From a checkpoint of a small transformer trained on Wikipedia.
Size: 12 layers, width 192, 6 heads of 32, MLP 768 tanh GELU, vocabulary 2030, 5.83M parameters.
Training: a variant of Adam for these matrices, 6666 steps.
Each number is 50 + 15 x the weight over its row's rms, rounded and kept within 0 to 99. Layers, rows and columns count from 0. The size before them is the row's rms in percent of the matrix's.

# o: layer 8 attention output (transposed), 192x192, rms 0.0826, rows 102-119, columns 0-191
# v: layer 8 attention value, 192x192, rms 0.0785, rows 103-120, columns 0-191
o102 140:75 47 34 43 37 20 52 64 32 33 30 55 48 36 66 42 65 68 42 34 61 46 63 48 39 83 43 75 34 68 32 43 42 82 42 33 55 37 57 47 46 40 55 52 54 39 34 39 24 67 69 36 41 69 63 48 68 52 44 44 50 64 51 63 69 50 52 48 31 47 42 64 33 31 65 49 37 47 47 49 38 59 55 46 42 63 34 50 37 40 79 52 37 59 39 48 42 42 75 86 52 71 19 21 59 48 59 42 31 73 38 61 65 92 44 71 75 58 52 33 71 73 33 41 32 50 74 73 62 67 45 56 51 53 38 79 70 38 44 50 50 59 39 35 63 46 52 74 48 67 71 66 36 37 27 42 23 32 59 60 33 44 31 29 40 53 28 47 35 58 65 21 39 66 63 55 44 73 68 48 67 52 34 33 44 21 36 67 37 60 68 72
v103 137:26 70 58 62 77 44 60 44 58 42 66 53 65 24 44 62 88 56 53 61 44 49 25 55 23 43 69 54 49 50 72 65 67 64 55 41 45 66 43 38 34 36 99 42 51 47 41 57 55 42 51 66 84 48 38 73 61 23 44 33 55 46 51 39 72 32 53 55 51 60 44 38 30 45 60 62 28 17 46 27 65 38 54 47 51 58 49 41 58 37 45 71 56 82 56 56 73 36 57 30 61 75 29 60 48 62 60 30 14 50 55 55 28 52 43 40 56 50 73 54 38 63 66 28 15 50 35 45 56 52 50 45 52 57 40 74 57 52 58 47 49 66 51 43 49 69 41 50 25 47 77 52 64 57 54 36 29 55 18 52 54 44 32 21 61 34 81 48 52 26 61 36 53 59 41 43 52 53 55 54 64 01 63 65 71 45 46 77 41 64 50 52
o103 136:67 56 51 37 33 27 19 19 36 13 45 55 44 26 56 37 39 68 39 48 61 21 42 23 40 54 89 33 63 42 25 42 43 62 43 56 51 43 60 36 52 55 59 63 50 55 59 57 54 56 27 56 51 39 43 71 85 40 81 47 65 65 25 63 45 74 56 99 52 82 31 49 48 33 54 40 29 48 59 52 29 50 37 73 55 59 67 47 85 51 51 42 55 59 68 61 27 43 37 30 58 44 56 46 32 60 35 55 67 62 39 15 30 57 24 76 54 51 38 47 39 56 49 68 62 33 52 34 53 44 31 28 45 69 26 59 39 53 60 75 49 36 39 29 48 56 47 61 42 59 39 39 65 53 62 53 44 48 70 60 54 59 58 37 37 60 43 46 38 44 49 61 44 38 62 41 57 51 65 55 53 64 76 64 43 50 85 45 76 74 50 69
v104 135:38 30 66 55 31 52 56 37 67 76 35 67 48 60 35 38 73 41 50 61 46 40 43 28 86 65 17 31 51 43 38 59 28 80 41 61 65 82 51 47 42 31 55 46 19 57 58 44 26 68 68 45 50 49 32 55 49 60 59 58 42 34 36 50 63 54 54 29 44 66 49 35 75 23 06 66 40 60 64 67 57 34 51 55 42 29 45 66 17 66 58 66 68 32 36 51 62 68 34 80 49 46 65 29 34 33 38 48 48 49 45 54 43 30 82 39 65 55 62 31 89 16 69 35 45 48 52 56 54 48 57 34 69 48 46 46 42 72 20 55 55 57 46 50 42 53 33 47 54 58 71 65 50 57 48 53 57 56 61 62 57 60 63 22 75 58 52 51 18 38 71 29 55 62 57 55 63 46 36 43 74 55 68 56 70 40 34 41 72 36 44 50
o104 139:39 54 55 44 70 24 43 45 64 43 56 61 32 47 36 47 76 53 52 34 54 48 56 53 71 47 49 63 48 70 24 56 54 47 78 36 75 44 40 38 35 69 46 40 09 45 47 32 32 64 63 24 29 36 58 59 29 20 58 29 60 43 64 39 40 62 62 49 47 39 60 35 53 51 60 41 64 53 47 52 58 41 18 32 65 45 48 44 72 31 60 55 36 65 27 66 37 64 72 41 68 47 61 57 68 49 28 53 51 79 55 70 22 70 40 58 55 50 61 57 87 51 77 82 48 31 53 48 47 66 23 50 30 43 37 49 76 62 73 11 68 59 51 50 39 52 15 59 42 56 54 47 35 73 29 37 33 53 42 31 51 41 48 61 87 43 40 68 71 43 65 54 63 52 66 49 56 61 57 49 49 21 65 63 57 37 48 26 59 54 42 17
v105 126:65 24 55 57 35 49 47 66 66 45 74 51 35 47 33 48 21 44 54 59 49 54 49 68 75 57 55 48 46 42 66 43 78 38 36 69 57 36 45 54 46 58 64 23 47 47 18 66 69 62 48 40 31 46 53 41 70 36 55 55 53 51 53 62 73 50 61 62 79 38 54 39 40 48 27 31 50 69 28 11 63 43 42 32 54 49 46 47 32 77 56 34 38 55 51 33 39 29 52 50 42 39 60 38 58 57 69 64 48 78 45 58 56 54 20 68 43 26 31 40 24 68 51 49 14 77 44 29 49 53 51 20 37 57 51 46 47 60 44 58 55 19 56 59 55 40 43 47 49 39 40 49 15 81 87 45 82 53 41 39 42 68 20 57 54 54 55 64 50 86 56 48 54 37 75 61 60 67 37 77 48 36 34 39 58 41 81 60 66 76 63 62
o105 125:57 59 30 53 56 38 60 59 64 66 52 36 75 54 53 74 74 60 39 70 78 75 29 36 55 62 50 61 40 27 81 30 56 09 36 59 52 52 59 52 26 69 60 33 74 36 32 54 56 53 64 62 45 39 57 58 50 37 49 64 47 32 35 48 34 62 56 26 46 56 45 34 60 53 39 65 52 40 44 33 69 45 44 67 50 32 77 25 37 76 80 59 39 54 42 78 18 14 57 35 52 63 45 34 40 37 69 20 44 34 59 40 40 65 61 42 60 30 50 52 85 46 36 29 49 58 65 38 54 42 71 50 67 82 62 18 64 44 36 58 55 57 27 37 31 60 45 37 57 50 39 58 70 46 19 42 44 41 50 48 49 64 15 54 62 50 56 35 37 53 27 52 62 37 38 34 38 46 63 39 63 57 40 71 58 61 51 75 63 23 45 66
v106 130:61 52 14 38 75 60 38 39 48 28 25 66 57 52 24 57 63 43 20 37 51 48 35 90 56 37 61 53 57 28 33 39 56 24 37 37 36 50 55 55 85 37 34 55 45 44 46 43 49 40 57 47 55 63 60 69 52 50 48 44 54 85 34 67 59 38 41 27 82 51 64 54 27 88 74 76 34 49 69 69 44 43 36 54 40 61 51 37 92 40 61 26 39 32 47 65 67 30 64 31 49 75 20 46 49 48 36 55 67 35 81 35 44 63 60 52 78 42 33 47 61 52 66 24 47 47 53 47 62 34 53 80 51 52 19 54 48 49 59 47 43 37 57 34 65 57 76 44 38 50 52 59 64 59 60 47 67 33 53 54 62 69 42 72 25 36 57 48 62 65 54 43 53 56 77 57 41 26 51 33 46 30 54 64 41 60 55 60 45 71 40 35
o106 127:72 69 57 64 15 72 84 48 56 42 46 60 42 51 55 28 33 30 66 30 16 34 31 44 44 51 58 76 48 59 61 52 36 71 34 53 49 48 47 47 75 63 39 62 56 93 46 25 55 47 17 52 58 43 41 28 75 59 53 39 56 53 52 71 52 38 43 67 49 54 57 51 64 70 67 71 44 48 33 67 63 64 55 61 58 71 50 53 45 57 42 53 50 30 52 86 54 43 35 69 38 52 23 78 36 64 54 63 50 54 12 59 34 48 34 18 89 33 46 65 58 59 48 39 54 58 70 54 40 43 26 44 55 65 39 26 45 39 46 42 41 51 63 77 38 62 60 51 32 47 61 63 64 58 64 67 60 88 44 32 43 57 33 48 31 45 44 12 41 30 35 50 46 32 44 36 34 54 34 52 21 49 28 61 65 45 56 57 41 57 46 44
v107 130:68 47 88 74 64 54 43 74 47 53 12 41 69 41 70 57 45 47 58 30 45 41 45 28 36 48 59 54 60 64 97 37 46 77 51 55 55 50 58 42 30 55 67 22 55 47 41 44 58 46 67 52 62 49 74 26 54 39 72 72 59 42 66 82 49 32 49 52 52 47 26 57 57 37 76 75 22 49 62 52 41 88 52 68 74 21 62 64 78 56 45 53 68 29 56 46 49 46 55 48 16 57 73 32 57 37 58 42 30 20 50 49 64 36 51 51 53 40 27 49 53 41 62 51 49 33 60 41 49 54 42 51 65 48 66 36 19 61 37 31 33 74 43 47 59 14 63 73 42 33 43 79 59 25 49 52 34 34 42 41 78 32 43 55 54 52 37 43 67 44 48 64 54 53 44 61 55 58 31 22 33 55 42 50 47 35 52 35 64 45 50 63
o107 138:58 60 19 48 29 52 53 59 49 48 26 71 42 39 54 41 36 67 40 71 42 86 72 57 39 76 63 64 48 63 36 18 48 55 52 76 46 57 39 53 57 38 52 67 46 13 56 65 34 26 37 36 48 67 60 59 30 58 42 77 36 36 40 45 51 44 55 51 64 12 46 63 60 39 44 50 43 46 52 32 49 61 40 35 33 48 60 50 51 56 42 58 60 41 44 36 58 55 62 80 33 92 25 29 54 61 43 56 84 65 41 58 35 65 37 48 55 41 40 72 41 35 61 57 55 49 55 28 50 72 49 38 44 38 30 42 47 63 33 34 62 61 48 39 93 56 60 45 45 72 40 49 64 50 52 69 60 43 18 08 65 44 50 44 61 71 50 91 67 30 59 34 57 63 66 38 52 53 29 62 51 61 76 46 35 66 69 33 36 32 38 46
v108 145:68 45 39 54 72 48 45 36 60 61 52 44 28 48 41 64 25 53 66 68 26 44 19 41 58 57 54 39 37 38 55 42 37 59 50 60 54 47 39 36 50 62 44 60 78 35 55 62 51 84 08 64 65 48 48 44 34 70 48 58 58 74 78 08 45 48 53 64 30 54 49 40 52 20 53 44 49 67 54 17 44 63 42 37 33 37 67 25 51 34 58 34 51 62 36 59 35 39 70 85 38 58 34 41 34 65 70 38 38 29 35 53 29 44 61 93 42 24 53 45 64 44 68 42 57 81 72 74 36 49 57 31 40 59 61 18 31 73 52 37 41 45 52 59 58 65 43 49 56 47 50 47 63 66 43 49 57 49 47 32 60 78 45 52 45 52 39 70 19 56 43 56 54 60 51 49 70 89 54 48 48 61 47 43 68 42 38 51 33 41 40 91
o108 145:33 28 58 61 52 37 15 41 22 36 46 53 53 42 35 71 46 48 48 60 40 56 69 41 58 75 46 59 85 66 81 85 34 44 58 69 36 58 68 75 20 33 47 66 38 32 37 45 56 58 54 50 41 42 49 40 38 78 52 41 83 41 18 44 46 64 47 45 32 56 58 36 80 49 70 74 30 69 67 55 71 56 56 61 48 29 53 31 79 60 41 78 55 38 13 31 53 30 43 38 57 45 29 65 72 63 59 41 31 59 43 67 57 61 39 42 40 62 60 39 35 54 63 41 52 35 51 47 68 66 30 45 51 46 91 66 59 31 38 65 58 45 42 41 43 46 50 51 46 81 35 42 54 51 27 67 37 44 60 53 61 39 45 49 57 50 32 42 40 60 62 39 61 47 44 57 49 47 32 47 50 27 57 48 33 28 32 99 56 35 56 54
v109 139:54 35 14 17 42 45 63 50 51 42 67 47 43 61 46 43 60 49 37 35 31 61 41 41 69 28 41 51 67 55 73 67 71 59 54 58 38 36 42 83 54 60 51 51 32 49 29 59 49 47 57 45 38 51 34 40 48 78 74 44 45 41 00 43 49 35 45 49 62 68 47 39 62 62 51 29 71 28 66 69 53 25 55 32 53 51 57 61 59 40 44 71 33 43 41 47 53 36 29 72 40 49 57 68 42 65 61 56 87 27 51 50 54 45 41 51 57 55 44 53 80 81 79 61 48 80 25 55 43 34 57 57 52 42 35 72 37 52 41 25 62 21 47 60 47 55 45 44 38 45 02 39 58 26 53 62 87 72 66 72 84 51 56 50 35 40 46 32 53 43 57 45 44 55 55 54 55 72 39 56 47 65 33 66 55 52 39 31 45 86 62 61
o109 139:42 60 41 59 51 54 51 39 51 48 60 64 50 38 99 78 51 44 47 58 61 38 36 40 49 79 33 42 45 58 74 66 44 54 41 36 34 25 45 55 41 76 56 48 14 65 40 43 50 49 43 71 63 32 64 37 48 50 53 50 31 42 51 62 38 55 65 52 48 59 49 46 26 75 74 87 78 39 40 65 31 43 57 51 33 58 31 38 26 77 33 22 39 51 51 63 40 61 70 47 57 59 47 63 84 32 93 41 28 50 43 77 35 63 48 56 34 41 72 42 77 46 64 58 37 46 53 52 50 54 33 52 33 69 50 58 21 31 69 54 48 33 28 68 39 51 68 44 37 40 51 43 62 46 59 46 14 59 61 20 36 64 44 57 63 49 54 63 71 39 40 21 34 77 40 58 62 19 50 54 54 53 23 40 53 62 54 41 46 43 58 68
v110 144:60 71 49 41 43 44 60 53 71 48 46 52 54 50 52 61 26 47 42 60 61 54 51 52 62 45 31 52 26 48 30 50 54 44 62 61 48 37 70 57 59 56 53 51 48 56 23 37 34 55 58 60 49 53 34 49 62 59 36 35 47 32 54 43 09 56 54 59 31 47 64 47 76 93 74 33 64 80 62 59 41 58 43 38 43 66 43 15 49 39 55 58 38 67 61 35 54 52 63 55 52 42 18 18 20 27 18 56 64 88 36 47 83 54 66 64 64 47 63 57 41 60 89 38 82 60 66 33 49 50 48 20 60 60 83 41 52 46 54 57 51 62 51 43 51 57 49 40 54 44 34 56 35 13 46 45 29 50 50 43 49 40 79 37 35 69 28 24 58 33 55 57 40 59 48 72 38 51 59 33 24 44 61 55 51 85 56 20 49 70 38 32
o110 145:39 56 52 33 72 59 47 59 20 29 53 29 54 37 41 36 35 28 64 65 43 65 28 53 49 43 42 57 42 83 77 61 51 42 74 38 62 56 48 36 46 53 66 42 40 51 51 21 57 60 73 43 47 44 36 66 58 65 76 56 10 42 79 39 64 64 49 25 51 74 75 56 40 36 31 44 48 53 46 57 40 54 48 36 30 39 47 81 38 81 60 66 83 33 46 66 68 65 05 32 32 51 51 61 58 23 55 43 60 44 79 56 70 39 34 42 52 36 59 54 35 33 39 24 50 60 57 68 24 30 41 39 53 24 55 45 22 51 53 43 54 28 72 56 46 36 53 36 33 58 83 75 69 61 64 53 50 55 39 73 56 53 53 71 60 49 54 63 49 68 48 33 48 57 49 61 59 27 67 41 45 32 52 53 21 53 74 59 49 57 38 47
v111 137:54 44 55 50 43 40 51 71 63 44 55 50 67 37 29 35 63 64 70 59 54 63 47 47 15 60 47 57 37 25 67 40 44 57 53 57 63 62 48 59 15 30 78 25 62 33 27 64 41 42 29 43 54 66 56 46 61 40 55 44 60 63 82 67 52 72 51 60 66 41 31 63 50 84 52 51 80 71 51 43 38 42 36 47 83 19 28 50 52 60 49 46 64 82 53 41 28 38 63 39 21 30 46 33 74 37 71 43 61 27 31 39 61 45 54 85 69 24 49 46 34 27 69 50 32 54 49 78 52 63 43 23 56 45 50 58 52 33 73 25 38 62 46 56 66 60 26 40 30 57 43 46 41 47 52 47 61 49 79 38 52 46 72 43 60 62 74 70 37 70 23 60 43 41 41 62 64 26 34 47 40 43 50 52 55 64 26 67 38 57 62 69
o111 143:51 55 70 66 61 40 62 63 27 32 30 61 63 66 50 43 45 38 29 28 53 64 55 49 50 39 80 58 46 36 76 38 33 72 52 60 69 39 74 29 52 66 56 53 74 15 48 30 33 43 19 41 42 55 47 47 69 36 51 50 40 27 60 47 63 68 45 32 26 49 64 45 69 66 63 72 50 57 62 37 39 52 42 45 35 31 55 35 43 37 74 74 54 53 24 60 49 44 60 39 53 66 35 29 67 36 71 53 62 46 59 42 65 50 41 60 21 21 51 74 48 49 64 21 49 30 34 16 51 43 63 58 52 62 50 40 59 42 39 49 35 37 33 25 47 61 59 50 65 63 44 30 42 32 38 31 80 71 25 48 68 62 74 45 41 46 46 37 65 50 49 45 57 63 58 49 58 49 43 77 59 77 71 47 26 50 91 61 54 41 33 93
v112 142:38 45 35 67 65 61 35 46 32 48 52 36 64 65 63 55 69 23 54 26 50 33 54 42 45 56 62 71 64 67 58 52 69 79 28 49 44 36 65 49 20 56 78 58 59 42 42 71 64 59 65 66 48 71 59 36 70 62 45 49 50 31 75 51 33 44 60 27 02 59 29 46 14 35 38 46 51 44 30 64 36 13 40 33 53 60 43 49 54 39 28 38 56 36 44 22 48 46 51 57 64 58 39 08 41 56 67 63 73 56 70 47 65 41 50 35 49 45 42 60 47 68 50 41 37 19 67 25 26 65 53 56 27 53 56 36 53 41 52 64 46 22 55 33 30 75 54 49 18 57 29 63 44 52 50 49 71 58 52 36 57 47 73 60 80 59 55 68 81 66 73 62 37 62 44 41 64 57 49 58 48 60 49 45 59 41 38 72 39 44 77 43
o112 146:68 58 47 55 53 27 35 66 62 48 54 32 60 34 48 51 23 73 45 45 64 39 59 31 59 24 55 49 50 46 28 23 67 52 57 31 76 26 58 74 76 28 40 34 31 42 57 50 38 50 67 75 51 47 64 46 68 70 45 56 31 62 38 42 18 70 47 55 41 49 54 63 58 41 55 27 35 37 51 42 51 64 77 44 54 25 69 44 32 67 47 62 43 41 60 03 56 32 51 14 29 56 40 62 60 55 74 35 34 61 44 71 44 48 88 49 61 46 42 38 67 60 30 48 60 54 51 45 42 51 58 66 62 66 02 75 61 26 37 43 65 40 45 42 63 63 60 20 52 51 63 16 70 55 52 37 46 69 32 44 55 65 65 65 40 56 42 34 72 27 51 55 50 48 69 50 63 45 66 60 86 66 60 57 56 51 41 46 56 52 69 37
v113 134:36 56 48 65 51 52 48 66 88 47 82 40 55 51 51 31 28 27 43 30 62 51 65 37 68 63 70 18 60 47 43 44 38 39 36 49 62 46 50 48 37 61 61 45 66 44 23 41 43 35 62 50 53 67 31 44 24 43 54 58 51 64 59 48 45 54 38 50 88 61 43 54 63 50 62 51 21 49 68 43 40 51 55 55 45 62 63 60 48 54 64 30 44 58 47 46 49 30 34 45 83 84 39 22 29 55 47 42 31 44 29 51 91 54 22 67 38 40 83 70 78 59 37 39 34 53 57 60 35 39 50 68 74 41 44 22 48 45 79 52 53 28 56 41 48 28 57 54 46 59 45 52 35 53 74 37 43 25 40 27 76 53 41 52 69 37 76 59 65 48 34 42 52 45 58 73 29 76 44 69 17 70 32 29 67 63 64 45 25 46 53 58
o113 139:87 43 69 52 46 56 56 43 56 38 29 46 42 54 76 96 47 36 66 56 43 51 71 68 36 55 45 67 44 48 64 67 58 33 49 47 83 19 64 31 10 52 49 63 52 70 75 55 44 21 49 60 56 74 43 37 40 56 65 72 55 28 43 33 61 65 52 58 71 42 12 65 52 43 35 49 42 53 46 36 43 36 41 60 62 63 51 57 81 82 43 42 45 58 74 50 08 23 31 59 31 47 24 66 35 25 50 24 64 30 77 59 46 46 54 56 69 66 48 56 39 29 61 29 45 39 35 27 52 64 70 39 72 42 58 61 64 37 29 53 42 20 42 43 55 72 14 37 50 48 50 50 56 54 49 53 61 56 29 51 61 64 38 53 52 52 42 45 45 69 53 37 39 38 52 58 54 50 52 64 66 36 46 71 54 57 45 29 43 57 60 35
v114 147:37 82 33 29 69 56 50 39 23 37 47 44 34 53 51 57 64 85 71 44 45 50 59 41 36 30 45 51 49 58 39 39 34 35 53 53 90 31 31 59 46 56 33 50 37 28 49 38 57 66 57 13 43 67 59 30 75 53 43 43 45 61 61 56 60 56 42 44 26 57 40 23 73 55 83 45 38 52 37 43 68 62 51 66 41 59 47 42 49 56 45 44 39 47 77 30 15 43 43 44 24 17 59 48 60 34 44 53 76 22 64 41 34 74 51 41 36 63 37 52 44 59 06 55 10 65 49 43 55 60 51 49 57 27 45 51 45 34 68 82 54 49 73 38 63 63 79 65 60 59 49 57 40 65 37 46 93 77 54 42 39 55 21 52 55 59 63 70 59 46 47 60 34 52 46 58 20 42 50 46 56 60 55 34 67 59 55 46 52 54 60 61
o114 156:58 50 59 51 26 56 48 48 53 66 61 52 87 24 59 63 55 46 52 53 38 53 50 42 42 55 04 63 39 15 35 38 54 57 48 73 61 56 39 28 83 38 46 53 58 37 54 51 75 32 59 70 54 20 26 34 68 51 46 57 41 64 69 62 32 45 29 54 55 66 72 65 78 64 44 67 44 41 49 34 41 11 45 61 29 43 59 54 77 40 53 51 47 62 44 54 70 46 64 50 49 66 52 35 44 60 65 26 70 54 58 67 69 20 45 40 40 47 40 29 27 24 50 31 49 48 36 59 65 43 52 87 49 57 57 43 43 68 38 61 56 69 31 60 36 45 79 63 67 48 58 36 53 33 26 37 49 50 38 49 36 57 57 64 40 43 56 49 69 48 49 71 45 53 15 52 51 76 44 45 13 46 32 32 76 17 68 52 63 61 65 33
v115 131:33 39 52 39 53 56 42 55 58 67 38 33 59 47 47 47 70 40 35 72 56 39 54 44 46 55 42 32 39 56 74 21 20 65 69 49 57 38 68 66 60 73 50 53 48 42 54 58 10 32 62 50 70 71 39 52 79 49 33 18 54 61 48 67 19 58 52 44 92 37 52 53 31 21 78 45 79 72 61 60 62 70 44 54 32 63 37 52 54 45 37 55 47 66 55 60 52 43 54 46 75 36 36 84 45 46 38 47 46 48 60 43 47 63 58 64 59 64 50 51 40 49 68 61 57 47 16 45 49 38 53 35 44 55 41 39 53 50 10 44 46 31 43 63 59 39 31 17 28 44 34 41 53 46 59 51 21 65 63 59 65 32 21 50 31 43 48 52 92 77 44 60 44 40 16 39 70 49 59 46 43 56 55 74 35 38 33 85 46 59 37 63
o115 134:88 69 66 51 83 51 59 39 39 51 64 70 50 68 61 36 15 47 71 47 82 43 38 41 51 74 48 42 49 66 59 72 40 57 40 54 41 32 51 43 36 41 28 45 54 29 30 46 66 30 36 36 49 42 53 65 50 44 30 65 51 50 55 37 60 64 73 54 38 49 51 52 37 38 63 54 58 42 48 81 57 64 42 44 53 48 66 33 56 51 34 25 33 32 72 34 81 62 45 54 37 54 41 56 42 67 54 89 53 47 72 46 67 55 70 64 22 45 51 36 56 20 48 47 73 39 21 44 42 43 23 27 76 33 44 35 48 50 48 38 63 59 46 47 57 47 85 52 50 59 85 43 38 64 45 45 59 38 51 59 40 76 23 31 64 51 67 10 49 43 26 37 43 43 50 57 34 48 60 39 38 70 38 83 41 40 62 52 31 58 29 77
v116 140:58 50 11 59 52 48 58 51 37 66 45 61 54 28 69 51 66 73 91 13 45 33 35 69 64 67 44 41 70 39 49 55 40 13 30 32 49 44 43 21 63 42 39 58 62 58 20 46 46 42 61 60 39 67 49 53 34 67 41 62 49 34 60 54 77 49 67 58 78 29 41 61 42 66 50 59 63 57 73 39 31 43 60 44 31 63 46 65 62 50 48 38 73 18 14 32 68 49 62 56 38 57 29 56 66 72 26 69 47 36 36 55 69 29 37 50 58 55 53 73 75 46 37 47 32 43 68 56 54 39 44 44 67 43 46 72 60 29 29 49 49 52 55 39 71 70 60 70 59 52 52 33 68 49 37 42 61 44 44 59 76 47 74 47 41 62 22 71 52 44 36 67 55 43 48 62 34 56 73 51 40 53 50 43 36 61 59 56 35 93 40 21
o116 144:27 56 49 52 39 60 61 47 39 23 23 70 48 21 68 01 42 32 44 30 16 61 41 53 54 61 58 41 26 38 60 50 60 63 26 48 55 25 25 72 54 42 57 62 87 58 51 40 48 66 46 51 73 57 21 52 49 31 55 46 70 45 56 59 56 61 39 45 32 75 34 58 49 77 52 42 40 36 47 49 51 40 51 76 60 73 53 44 47 67 30 61 58 66 40 44 56 51 75 48 46 70 34 71 60 46 57 43 18 55 50 44 54 30 63 42 64 75 56 31 30 59 99 58 49 71 62 39 37 61 59 55 51 64 51 42 65 25 38 08 41 44 51 48 54 56 50 30 57 34 54 77 49 66 79 55 46 61 49 51 48 34 51 37 39 74 32 76 65 75 48 31 53 54 56 51 40 49 67 49 33 63 25 31 53 61 47 39 64 48 49 32
v117 129:59 61 39 51 63 48 46 35 44 67 65 55 17 62 43 30 51 58 73 52 44 35 73 43 54 59 46 29 63 58 58 48 37 40 35 51 38 21 69 37 56 56 54 44 46 57 36 81 41 31 29 62 50 55 61 75 44 51 53 60 35 36 61 55 18 50 41 28 30 45 35 48 60 44 19 65 46 57 52 65 15 76 60 68 35 52 72 56 30 40 57 41 37 41 17 49 65 44 61 51 42 76 53 36 03 60 58 67 55 71 62 57 53 48 33 27 17 49 73 46 51 39 74 21 44 54 23 34 63 42 44 83 52 42 45 68 75 36 45 52 47 56 72 46 53 64 60 69 40 78 36 68 53 64 56 33 77 57 61 69 46 28 36 71 38 65 68 41 40 40 69 68 44 51 77 50 54 56 48 44 59 59 51 39 48 48 54 77 47 12 46 61
o117 131:64 44 39 68 77 24 62 49 69 45 39 42 44 51 46 43 36 55 45 32 64 22 44 65 60 47 31 32 46 43 21 57 71 45 47 42 55 64 59 70 47 29 66 42 39 37 57 45 38 34 69 59 32 69 53 47 64 65 35 59 71 45 69 47 38 49 36 60 77 56 52 75 71 43 59 52 43 67 77 45 39 57 55 49 79 54 56 35 39 57 52 53 67 47 34 62 39 38 58 51 84 47 60 86 70 61 39 30 54 25 50 48 41 45 33 37 81 69 55 23 22 52 73 60 64 63 66 57 26 50 74 62 40 22 38 43 40 34 49 78 41 57 68 68 41 43 48 57 63 74 41 31 47 57 84 55 42 42 34 38 28 77 42 15 48 41 32 65 67 44 42 35 45 46 62 43 43 37 60 66 52 45 42 46 82 22 37 29 43 39 30 15
v118 138:50 57 58 45 48 48 50 55 49 55 45 59 64 64 62 62 21 48 16 54 00 58 31 23 14 40 66 43 45 17 43 39 59 34 63 50 34 49 50 22 61 57 52 40 56 35 42 68 63 53 45 79 38 46 46 49 35 47 81 22 61 48 55 49 70 64 72 42 64 44 51 52 32 47 54 61 56 20 50 56 36 40 46 45 44 70 77 42 84 75 39 66 16 09 55 22 38 67 56 32 30 40 45 64 85 51 46 58 63 75 87 37 53 48 61 36 29 36 57 49 48 37 61 61 26 56 87 47 51 66 50 77 45 33 52 56 70 53 56 56 46 53 48 49 51 46 39 63 50 59 32 56 34 58 38 51 61 50 54 55 37 85 39 63 53 48 47 47 49 44 52 46 48 45 47 39 49 59 52 49 74 66 44 48 62 51 68 69 38 80 57 58
o118 137:34 61 62 38 36 46 67 56 65 59 62 52 75 14 58 40 52 24 63 28 57 54 38 52 47 39 78 60 44 42 67 33 46 55 11 82 22 31 71 67 68 22 42 39 41 67 60 51 40 63 40 49 28 29 65 19 64 31 44 77 50 86 35 51 25 39 55 53 64 47 50 27 48 64 13 81 40 50 55 52 52 65 67 55 31 47 37 40 50 51 51 35 55 59 29 39 42 70 66 46 62 36 53 75 29 41 61 30 35 46 70 67 63 68 61 57 47 30 20 75 44 79 44 75 60 69 49 58 70 54 48 66 48 42 58 39 46 50 57 61 17 44 63 44 65 57 65 44 22 51 50 58 58 40 49 61 52 30 43 44 71 62 53 36 56 50 24 56 52 55 47 40 96 37 52 56 64 50 36 37 39 34 37 56 63 41 55 53 50 42 54 51
v119 132:83 52 62 29 56 44 56 50 62 71 76 65 44 33 55 56 46 46 37 33 41 37 44 47 58 60 34 36 35 73 70 72 71 73 56 54 60 78 58 39 58 74 19 56 70 57 46 46 59 44 55 82 39 46 43 64 54 24 53 37 54 61 41 45 23 71 28 55 52 76 20 27 27 64 75 57 46 48 50 32 59 57 45 32 19 67 25 71 38 56 58 82 40 40 35 42 78 43 39 73 45 67 58 49 39 48 14 46 64 51 26 51 38 48 45 55 38 44 67 37 49 38 47 47 61 47 55 72 65 52 53 69 72 64 34 61 16 67 69 50 42 30 42 50 43 44 44 47 29 41 36 46 49 88 57 55 33 53 35 62 43 43 59 34 51 62 41 62 44 61 45 65 48 68 61 47 52 36 61 94 50 16 35 61 63 51 33 39 27 53 60 55
o119 137:51 50 39 50 62 37 33 69 18 56 42 57 82 25 69 45 89 32 51 55 39 37 53 65 58 58 45 42 71 46 57 80 53 37 67 36 41 53 57 37 59 28 38 56 50 51 49 42 68 49 48 36 60 49 68 49 55 42 70 48 41 39 58 46 36 65 70 52 47 41 66 88 21 45 61 40 54 39 47 62 52 37 37 53 47 56 51 53 60 73 47 38 62 57 62 00 19 40 33 48 49 23 52 92 52 48 26 73 38 28 44 55 39 68 38 58 64 37 52 78 68 82 55 37 51 61 51 27 45 50 46 91 40 62 50 47 41 52 36 48 79 48 37 59 34 51 23 60 45 54 36 68 28 49 54 27 59 52 54 56 47 55 38 33 55 76 37 49 27 53 59 40 16 61 53 42 33 51 66 40 41 43 57 59 69 50 68 48 51 25 40 94
v120 140:38 80 52 79 57 44 38 54 42 66 56 81 70 68 65 43 25 52 46 71 47 51 30 73 59 62 64 52 71 48 69 27 65 15 72 58 36 59 61 54 46 36 49 47 45 56 60 28 56 64 33 57 77 38 48 37 63 55 53 65 58 51 56 37 32 55 57 35 37 27 58 40 14 49 48 47 63 49 26 59 58 55 54 21 73 28 67 43 64 53 65 06 51 33 40 41 61 56 42 55 64 54 26 11 44 30 64 60 46 63 34 52 34 70 32 57 45 41 38 15 47 69 46 73 45 36 25 48 42 68 43 59 78 75 44 39 54 65 44 59 40 62 53 41 61 62 29 42 49 51 40 66 68 52 54 42 31 39 47 53 43 13 49 42 47 32 40 75 57 61 63 37 76 50 55 39 68 57 29 58 33 58 37 39 67 15 55 60 70 36 54 31